Each number is 128 + 32 x the weight over its row's rms, rounded and kept within 0 to 255. Layers, rows and columns count from 0. The size above them is the row's rms in percent of the matrix's.

# layer 8 attention output (transposed), 448x224, rms 0.0643, rows 347-352, columns 112-223
size [ 94  84  96  92  91  87]
[[146 158 140 114 137 144 112  93 152 141 140 131 182 141 108 114 133 100  91 107 115  82  81  62 122  98 136  77 130 165 134 138 154  93 127 129 151 143 102  94  76 108 100 109  68 157 143  70 120 137 110 125 112 184 107 128  71 125 144 154  83 139  87 164 148 191  90 149 176 142 120 137 163  81 105 133 118 135 146 165 129  98  72 105 196 172 170 176 181 154  93 137 159 175  84  94 123 102 168 185 152 116 125 140  99 179 129 175 121  74 140 129]
 [138 125 157 147  99 145 124 132 107 127 215 153 114 109 170 152 104 112 144 120  92 136 125 176 167 113 118 181 109 138  94 193 176 129 125 132  92 150 105  73 124 166  85 114 176 152  61  87 135 128 142  88 146  92 136  52  94 152 156 165 152 129 221  91 139 147 165 154 147 134 102 121 134 131 120 149 128 140 156 121 103 166  89 118 137 150 111 154 148 127 116  82  71  84 125 110 152 110  76  61  88 112 176 175 175 173 118  48 155 147  75  96]
 [167 110 169 124 107 108 166  86  99  86 139 111 106 140 140  76 165 126 106 129 129 150 122 123 133 134 107 154 153 224  88 162 169 135 116 130 140 181 189  97 149 129 194  64 157 167  95 122 125 103 197 118 140 137 126 137 157 133 147  82 105 132 192  79 107 118 145 137 137 201 103 193 148 166  93 129 153 153 143 168 119 122 125  70 152  66 135 104 105 141 133 146  95 109  97 104 164 123 145 136 146 201 160 132  98 162 142  93 101  98  92 149]
 [148  93 112 129 141  96 128 148 110 142 176 138 116 112  98  81 141 147 140 142 149 123 130 126 108 169 111 115  49 133 117 163 108 115 135 118 108 154 174 140 136 111  28 130 145 127 136 175 183 104 116 120 123 144 164  76 169 129  80 121 127  77 159 114  74 143 112 119 160 140 101  78 163 162 194  84  88 106  96 191 116 152  78  87 106 102 144 116 166 199 148 150 141 150 163  94  92  72 111 139  91  89 117 147  57 171 127 148  92 174  76  68]
 [150 144 143 130 103 162 144 135 142 120 106  72  80  88 136  97 180  96 108 161  98 129 122 181 130  98 108 131 160 131 137  95 159  59 103 133 118  98 102 127 114 183 138  71 191 116 115  99  91 117 166 195 137  89 110  81 182 159 161 130 111 171 120 127 149 160 115 121 195 116  91 129 147 150 113 131 116 100 122 162 104  78  81 118  96 102 154 170  95 122 141 123 127 188 172  75 123 103 137  88 140 162 113 168 134 144 121 153  79 176 119 151]
 [129  68 178 108 128 213 141 102 138 134 116  78 140 107 132 176 144 151 118  93 159  75 119 177 120 146 116 109  71 142  55 140 107 101 104 161 112 115 133 140 162  88 131 102 122 166 147  94 117 118 100 133 178 112 193 102 150 126 127  97 166 119 188 145 119 136 137 113 107 141 140 133  80 146 146 115 139 119  97 134 135 155 128 169 162  92 151 118  66 163 171 115 113  94  96  96 167 166 135 128 193  94 108  82 182 161 118 136 112  75 142 186]]
# layer 8 attention value, 448x224, rms 0.148, rows 348-353, columns 112-223
size [ 98  99  98  90  92  97]
[[122 158 112 104 167 118 106 188 142 111  67 124 192 115 143 137 159 126 108  82  86 105  80 102 149 129 152 105 106 101 148 115  64  74 128  70 199 138 132  91 132  98 173 155  67 162  99 110 152 115  69  92 155 156  99 184 136 157  96 113 141 120 101 113  95 144  63 114 113 125 164 127 135 116 190 120 150 133 164 124 155 119  99 191 132 164 149 109 109 154  79 147 177 142 172 175  88 160 133 153 181 141 135 108 153 110  99 129 202  84 132 134]
 [151 121 125 148 138 133 142 146 163 168  93 167 134 100 151  71  45 107 174 126 112  81 160 123 174 118 148 102  87  84 131 120  94 129 166 138 107 132  72 140 110  87  93 142 106  91  71 135 144 133 110 167  69 136  86 159  65 167 116 136 138 124 124 131  56 117 143 127 160 132 172  88 134 161 164 112 142  85 103 157  99 120 115 128 141 127 157 117 180 191 142 123 117 108 138 175 112 161 121 103 175 174  31 114  81 127 106  66 125 128 155  86]
 [ 95 123 139  94  91 136 140  73  95  80  64  86 163 119 178 108 102 108  33 103 141 178 100 111  94 142 160  94 133  97 106  90 110 111 114 129 164 204 121 147  98 106 122  97 127 122 158 126 148 149 118 115 102 116  87 170  83 111 109 125 245 131  79  79 166  72 126 178 143 183 186 151  64 175 152 102 127 129 113 125 176 118 145 155 166 122 154 113  72 125  90 132 123 108 156 125 167  82 166 114 147 112 127 149 118 107 122 132 135 164  99 107]
 [120  82  98  84 171 102  76  93 105  86 124 145 128 150 130 130 124 132 158 167 163  90 134 124 179 121 123 153 129 127 149 197 104 134  99 143 148 171 158  97 147 141  98 173 117  97 155 128 174 156  82 164 119 143 138  93  72 139 216  74 125 100  80 137  59 128 214 148 105 123 115 117  55 101 149 152 113 104 127 150  79 188 149  91 121  93 108 110 151  96 120 110 134 106  96  85 137 127 166 182 111 102 114  88 177  63 201  88 121  84 103 127]
 [113 147 102 150 117  52  92 148 131 164 134  91 142 135  59 107 103 129 188 139  73 172 138 154 138 125 151 181 161 153 176 151 105 220 150  67 179 190 109 141 167 130  76  73 108 106  72 156  96 130  93 163 144 142 110  69 103  98 117 133 192 136  90 152  83 114 160 123 178 169 112 117 182 117 166 120 126 185 170 132 147 106 160 105 127 147 129 132 143 131 131 111 185 139 201 158 110 151 117 136  96 140 129 146  36  94 124 110 150 120 167 148]
 [105 154  45  98 183 156 155 111 119 114 117 118 129  89  80 191 134 100  85 104 131 155 134 120 173 151 149 146  64  89  92 133  85  67 105  92 181  85 159 147 121 111 146 146 170 101 117 100  94 108 101 135  94 111 183  99  96 145 101 123 100  76 135 210 100  44 175 149 142 108 142 119 111  58  98 162 145 112  91  95 129 123  57 171 148 100  94 142 165 149 127 116 143 120 162  95 127 123 121 129 212 144 103  89 114 131 103 155 127 111 179  51]]